config.yaml
num_attention_heads: 4
positions: "rope"
rope_fraction: 1.0
attn_scale: 0.0884
parallel_block: false
init_std_qkv: 0.0225
init_std_o: 0.0
lr_mult_o: 1.39
batch_tokens: 262144
train_tokens: 1198000000
max_steps: 4571
Each number is 128 + 24 x the weight over its row's rms, rounded and kept within 0 to 255. Layers, rows and columns count from 0. Numbers have three digits each. The size before them is the row's rms in percent of the matrix's.

# layer 6 MLP down (transposed), 1344x512, rms 0.215, rows 99-132, columns 256-319
105:130116182151113115116134098135139136122138134156119164093118128149106147117175124164094091131123121122128119133099122177091157107069144077065141123091108102115143114113102138115152140124178142
106:175155129136144130157141135128091129114097128146146094165176100139162144105138121166115088131136141139160133092126143117094139097135123153119121117169081127107100114086173120165162092121134114
111:111126148172117132124135122130111139116115094101135136124150165186117142153117134159150138132132103115088114144149126118146125150106097128112078154126093088142127100127101141128132130114080096
091:092174075113118105146167134153116121160109111139126109083151131129098157103157086188154096111159120154109154138151125138106121130191110153125087144111121146109129128137124115119123093092167120
101:136152170127126148169170129158103074189121144091170126121166148091134113109144146114163125163107115148137129099101072150140126131174153126136128096145091161130121130136095135125121106102130107
092:107139122096125134198143082118146123103114144127149109096165106127141135064124136087133170134113164108124156144108113150137101124106128166096142147178139105104162139104162144132128075123125151
100:169080126138087142130179148117146129143129147077139098081129118155147125140134140103159117084113100152129163121129123084097129124136150172142107097106147081115156110122144128089144140126133101
101:146143099123111067127164183134151160147130166112168146103172107147141151077135101117140118095156094142108128084134115143101156128135121170122150145114104112187141067112105078120070119124118137
080:147102118176113106133126077101106168102080182145109133164147123118123136131116124125101080155156134137096108118142131097177117130113128149110162075122144135128130114158101154105135122160118109
094:140163126139111157115155134118100109124168125139125137162125129153150158115159100091104130146068129167167108165149103150212137139111160107142116112164160131096097135132149122162162145143152169
102:135127149122110129112163148130116146106150125120154165157145100100118117100166108117152118118147142129127130142134114159129133105135110131096140117103115080148140095155110129155166142161150141
099:152127094135135135107168117118116113142081078143123110146133129093104114086102124119125141110157169105121082088091110191141158145114135113124138121097125143107107128146140073160143151139092129
101:125090105090135104128177113119122139112088129121130136154149106129143139165119120139133124128119123152158149139144105093094145098081150123106160166120125095108128133114124105156100190124115123
094:113155170132130111123149119122121117182087142119151135123127138162097144102153150130147140127127106132127141134115163158133163124150140137107113140156108115100136152135123105129155129182144140
099:095121127159151122108140175129131118159133120138144137104138125164155120099101133108106116082125111154109167104103128158102149119137109121138072073120167139110132099110140135120115146092133112
108:181121148163118110148113149172160098129147129154164080103141094108141144147144111146131142072106143123137113131124113131123143132065161127123101135137111102122105119114117110113095106130145114
105:129106115086150088113114087114101120118128132120126105130127115137127110166090111111129155148133135132127106102115091102144174128129112095106152123118155160105122135132149101139125104149129128
105:086120145100112136140123113147131129116129129116124114139083114107143118114155112131129143122154162103142131154151120139099124127035132122080126071157150100112135124113158127151128115126123148
106:133078155187138138147134112108144128119104143113084106125125193096154139127106150165125122123109141133142121121144099106096108088156145121105172122142130150117115135116143135122138135149106107
102:140125107118136111138106144116125064125091127105141164150185111177159120175166163103108133117114146089110150129145121114114098156147125104130119052118133062165124123148112097128129157124138164
093:120111151137113126130119118118136087156138150125106132102115147147108144154115111148139108125114130107127110113141147098094160113099102113124082135146167144122124097117115133153091072165126114
090:133115097123109132116117122117149101158103124146095114124109137173138139124133144158130104144067147150130120142167160122140117131146118124137121122130127155101112118141150113131103092075141112
102:132079129096158110144140139141116153123147111131189096106117126093152147163113136122124142106139138116089168147133122084091103123158123136126141117122131102073136146146102118157102196092152137
098:152100116108150123168140156086138133138143134112095131122134123148117148103128156139161145131115119142145158141153125112145137118154080126096078145142112073128160113149134142180072141124119132
099:138117170147159107102125192125104135144127142112119094107091110121164109120132141163155142115156151123142109109149133121163130121167125146173110146136131094110147122111099136173188094131102160
112:113077140104105152096104113116106124165107179185149089139096138098186136093150175128109106138136160145146132096121135131120089093145101137086153145196119129163124138180113130085150132144106163
100:135169150114123101114130117120134143186137083131144102131116107167151123108135162121151157150142121108109134127099098112126106090147135161157134144117076127164141076110107111158082117143115076
107:187111130120104154130124137145141105106135124149149116121104164131098148088094158096118156120118093150150067126128132087174106137133142081107155099171139145101143126140137115155142152134131107
103:128117100157144184126134124195148125147123125098094137142095128117116097113138140121070101122143148140133115139112139138124100132086112145111172119139122136108090172138149107107118154141134122
101:140149118135132153137087156135153137115126139143118101104132053151157154099122096097143162157126147129113150111129119098121126098158124153140168061114125137126151142117101115102164112117076139
094:137143133144127088153093093147151140092105142099105123108172115177119127138160141100142106126160127166132132118131130126131178127107155096172131139136115117146102128149130126134189124124153162
105:150098129074111136079116132111152146137118080169145145094134132107146099128149112120069103084184139141140131119098150147121094108109091105158148147114139166073108136110141123164128140135128139
101:146130142107117123122106098145117097161122147159134102132104110095119113138139134127133127118116152139154120122098152130154135156130124100122139114176123170092126144123143144090078091128108127
101:087179093143106134149134156136107121166159073154124148134137180134160107130142098132131140091130142134093134119080118138148145134120125167127126117097157089079122173170121103140114083138144106
# layer 6 MLP gate, 1344x512, rms 0.283, rows 100-132, columns 256-319
102:140114136151152095136173156124145172135121129087071153109118116157149127153119098156151134109093149111103081105089133177134102122100081146131180113088136113137123128141174107113124119152152119
107:102168131107133106102137146128128130147098096139128148125114153115120114127142127115138118139112108127103144154105121178133170113120137137128129098162115149107132152096170134167096153132109156
087:152112156123134195108094136166105127116145157124114131124166108126109147160156086152127161117123100137105119126115104158149118136114168120140155144135133121135096096134118083096120115176163122
102:155094124131160138104140158101078159129117115115095177132109125159142156111154133097128132104143087133146152187126128165128129111098120119131110137113137143114135054134135098094127114143127131
089:119174153097124081111143112170118103168112146145118175115113146110120141220126138152153153118129138093144146145115114158134147139126097170147123152102103138117125113070120141147174091138129126
102:144108133113097174101151120132135163113115150127142165134149114109115099111117119125081148130158143125095120112099116121140124132127065094129117135110111137166118152087098169127152148163121103
099:177120123135126131143131112124072125132140086134149120079110121106124101142116152134162142135108087061101123145145115059113130146159136137143106122145159126146111112131131201117165153109090096
091:124131125154114126114089148118133143118170168090132124143114105131153120115113194116129123126140082162141106114116088140135107143080154125136172116126108128103133092141128143121125179145139118
101:107175151113113122114160157123123141122160112175135119152134130190123146153117134134115067156099141132150142101107084144152165114119123075121102081164093135136125130102065160108102135093095134
097:144151119107127129114161138171139154130094125090146148140132079176110105113154100120104142118151121127171119152123128157142131132124153163158120141111160119102143131161113157133122159139134120
096:108118167103127142110133145118152116138124119142115107122136084137138143069108124113097130130116112148143151145095155123097134091120137089088146109167096094113129096086107082145094105116114135
096:127105113107131107112158103132108093133148114110113135157165114147111143078152129109129144162092136078157124129128127127149133116096159100102164113110111118104135138070139146141135129151080108
093:159143142152174113135175154122122140153183123167122049149155140109157132168119149118097121087113117087123115135094125150119170147149144103149129139135137149134136116141138141145101090114088095
104:143135144132097093121139125130112145137132116110117128145161110159120126136100112099118136119152147141115125138163093166100097142153113113110120144152124122119171146117146105089147135130136124
109:133167157135157111130119127155124105153118137137113168132122088128136132163115175086095115135152167118108138134122154121110147100134122104123084145157134101076118113133137132115100097074098119
103:137135102142112116096150122098168114117095081107171103121134118122152174140131121138098103166159134088137156091138136144151154126140120098157097117132119112141115150110148121100106125174117136
107:094136121140126126112092122129156139136069125155152098124146140147139075114098099107111141139151130127124154101177145106164148142166116139095150135131139123126102145122105100147131127108162137
105:138109138131163172081161131116120141139132128104155181099128133119115155108111106131131107105125135136139121090112106106142163187082125141177124114088147156147134140128098079148119135133108118
101:116097131144150165109137089186158129133108136146139184109162102131111123119121100112105092101151107117157128119092131134144131148125107152072123128181130140117122120123114121131114130110158143
099:111133096144112105122163134134109144118115145128096135113126145164124099112182113119188140100112079094099181153101136113147146134147086170137120136128114144146129142176143139149135134101099132
095:131126134138129136125152137169179130144115141122101141136082136120142138175131084118131178120083149120102140146127137116136103124127130115094116162118120124073119116103148144118138148097118113
093:163098089121098068129158166159107187112147119118126096147134153121114104125079157104123130142148103099119131167180099169141148150127113112127165180133122182185105156109129114113135160109138115
095:144163123126135108130145151121126154110116157083170084146124170128105117162131158138131095147124109125127104103147114110140113140121112125149127148153109151137139115117156118120132078172133124
101:115097102101107097114110108147119075162121130120101103110119121132062130134142099160121101105131119150117137111142138122078115109056091166145118128039132121143136082096107147118084131138103149
104:116139147073135106141107128175122096111122163153120101139142160080164144075115129139147180149090124125122107105143136133190114139134103106142131133122150086160094133168130142130124169124123121
104:176133116102126147138121137145161139133089157180122097135143126116117152100111149122149147111116121136115158156105086139127105132149132144144091130130143114142108135127127145138174077102135113
105:095074124137118094089117124161131112147122127115119075141129104112138145111147156102173132120108111118090127123122151098129128128097111162126142145120106102103145101151114122078140089111104152
103:151139156150118140112099138147106161108101127115151096140139143177136160119148126111096159122115084114126135125138109159128171150109134119096092152133180122174106169120120118145145129147159145
088:108148147120100152116065139140141095118094128128150130129107181131092156142077139111133156153100138110107114145101154126104124104122168149125153142112118144117164147144131139148162093140113192
098:112114118121080111087091158135116164114111116119112139131142099141178115150162104185101116120090113128097142117149111118148103118110094119123134177112120143155085137141136088121105086109111173
096:136173115109131128173149159143138151145127134137126147139105127188127126150129142117136108097127116138140125109135125164146146157132118160147145117111094145145133131106134138122094107148087133
102:142129119156157150160110134172125168121143148144131101142140128137143105121117110106103108156166123131096159145146111131126176139149089122162110138136107120125124146139153105118118159151133126
098:120147177130128105103128136114129103124117139130140125151086119194115125091168113145138097159114110176138103108137108135107089143122095119159152112159150168144152162104106110140116150103136146
# layer 6 MLP up, 1344x512, rms 0.303, rows 100-132, columns 256-319
103:174157103094139137136105141178098127128104125135148111129123107134136170120146171133105118065097139140140130134161144148117138148138146131163128105122118113134120112119107099108108108116134130
111:079125122138132139147131127151124122152089126100126130170106120133105183148160121112115124115110122114121144112135135127140119089099097152163125116112091162107074151119171108131139091128119100
088:127116139132103162136105105111159134126155122095129168135138111124102112145091113097110137110110108128175085109136087104139175149112121149147143127097166143129110130186117142079197135144108107
095:142104124095114151111103062126151107147127094135148122174116115136108114121121114114112111098125176163098135136095170123163124154132140142135118099132118142162138112111145182173102146151156144
091:107140177093128127160153138089136123140134123113115110113104131143147105140122158164119165124117194175148096161109126123116131103127131095127098078154098125093123120153163103105109172143111023
098:147134096098162144114110156151132117179148098101124140129118139130186163124144153094131137092146107124149157146101147129105148153122172126159084109139133118109131088122130120121095075128109132
097:151095138124075158133164102125157140140156118124127130152158136175138153119131135147118111120097134111122156158111148143173118158162082105171136178114105106156115126129143120118151132126199126
092:134123125107190122133138137094140133107160162098148077107147112128139117130146106177146133121139119171123086126102136108127129127108136150119159129114127121118130103126122139116118123142132087
097:148125160072128129087165124155110141078095110112109139132109192153144172112107132154123128150117148139110109133115174133125103112117102094100153143088122078136165152124121117105110144110109133
102:130107111118171115117159130144144133156107124081138115165094166135147101103109116149116145126112185199172120123133105144151144150153175101134111099114109150130126121133140116147139110096097121
095:133121101137144122176102102124129133099145119118130143140131166122125123139125088123114128092130105175186126089111132156152165110109110127159103155139118112135147146155104135130157214087119123
101:080132103116163169134125134131165162095125134103122140140077128120145176148155121114141132099143133137175121107153133131123145149158107146110104145160193141168116097122141113099109104112165149
095:141184118117159120122126105120113150098171158091124117105148159093122138131119101119098107094120126114136140163155106121175167133101161129152125152089155163127121150089169086106118139143203170
110:124133130107069083157151147102159146129092138146143159112097089141133128112122107128171106082148127127145131150116122154136114133110159139172139084148089148104133142128176139101141157120082115
109:159128151156101101168094124098121148154098119148098126112123128093134156120142091183129089128110108131156089138162118118143123110100140102099148132098123132125098102157103092107146194164156126
099:094113153148115095141102133067115176150135138147159154105123149133154120147124122155131107127140157108137146099103122125105111117141136104099119135090139086103131166145107183100121124141088129
106:114150155129165106106102107141123128110135099149086168098175086136116129153130127155113102126131196113150158086135181091125109130149126123150123138114139113144142126120148137131137155158126141
097:142155084094154144114150117132111153102150132115146152175154144186141139124114122123131135170124092121120129145135099132122148216117080144159103141135124169165193117130151059167099106145152141
097:111132137137140123125099083130121121122145117125141084136182175156111119129182115120177141127151147096121105120141129120134089146124093127122143093153141163100176177133113081140126158132140117
097:165131124132063075130144125128085160156101164112146136122095100139158149083110136156114163131120084119104156133151138134118124142112057135106117098098116151146129105152110129163144138116141093
097:124130111141095129146118156159182130155127108147127101099131127153175144112168129141173122113111182153119126100143112144134099128156130111131182119138163132132117133137088134126183121081160092
096:113132112139123104116081131124153129153115163144147119120141117144129158098154145134143123126129103126149146119141150138134127119140100137129145176138114111153159113145159107122142126098106105
095:138126124148107158095135110116145123127159112172133165110159132164113123124121111104108115104124137098089167181097123109135103105132095127150167098147147121131098100173122146129104123076134138
100:116180097153122109145103110091109103155148178105141173152140155163116161095132108156164102121141148119134130158097117170148139141078143111087122142110147138136087137134143113112151111133173106
106:143107094131156122111074096116123164117120131161142132115140151105139108098119126118165104132107140148124114145114111090151113093159129146112132104121154120132117151105071138132153115151140139
106:097134113135155119090179140101153120136122081139122093158111114152122114138142152141180126119153141114105091163146106197150185086144165166138096141098102149142137082082147109133094116154119129
107:133160128129109135153147141155115079131146162086109088149143093143105169070142153120144101146123072148125104116120149110129101112165142102136125107175145119126130113131142198151151146114112126
105:131137114127100155164113116126138139102113121142111148093163123127151115156125160135146164128089154139170162138166093125098158127143156117139134152088124099143132118097128121140116145145152083
099:128146136112132139114127170125144123117123135140126104154151123099151086129148147108122150130156162132118164102101124191098125151095115138133091188159149117117114078144149147112101130122145145
094:097143102066128169110111095160163182133124184120118104110097122092114074103144154124112130079103165138131155144109147118100087133129114111134142081135132144104107118106105097114125114136118115
097:144155090129097117151115162119139108076124119175101105184167116142148126097111140086129135086176129164136161169153145076112092138160130151136114124163142122137136134143125142078151129172108122
100:123136111135182142119114156137180140140143139091093103154127130104134136098167099150123136108166119111125122112122177115147133167142113118142131130154108176157173111150113134158123138107117129
096:121130124139137138154124089111094143132118135123156128153157158124130090112104095095089124144120120147099117116167140138123122150160166125135120152133126090115157082101118098130138127089112163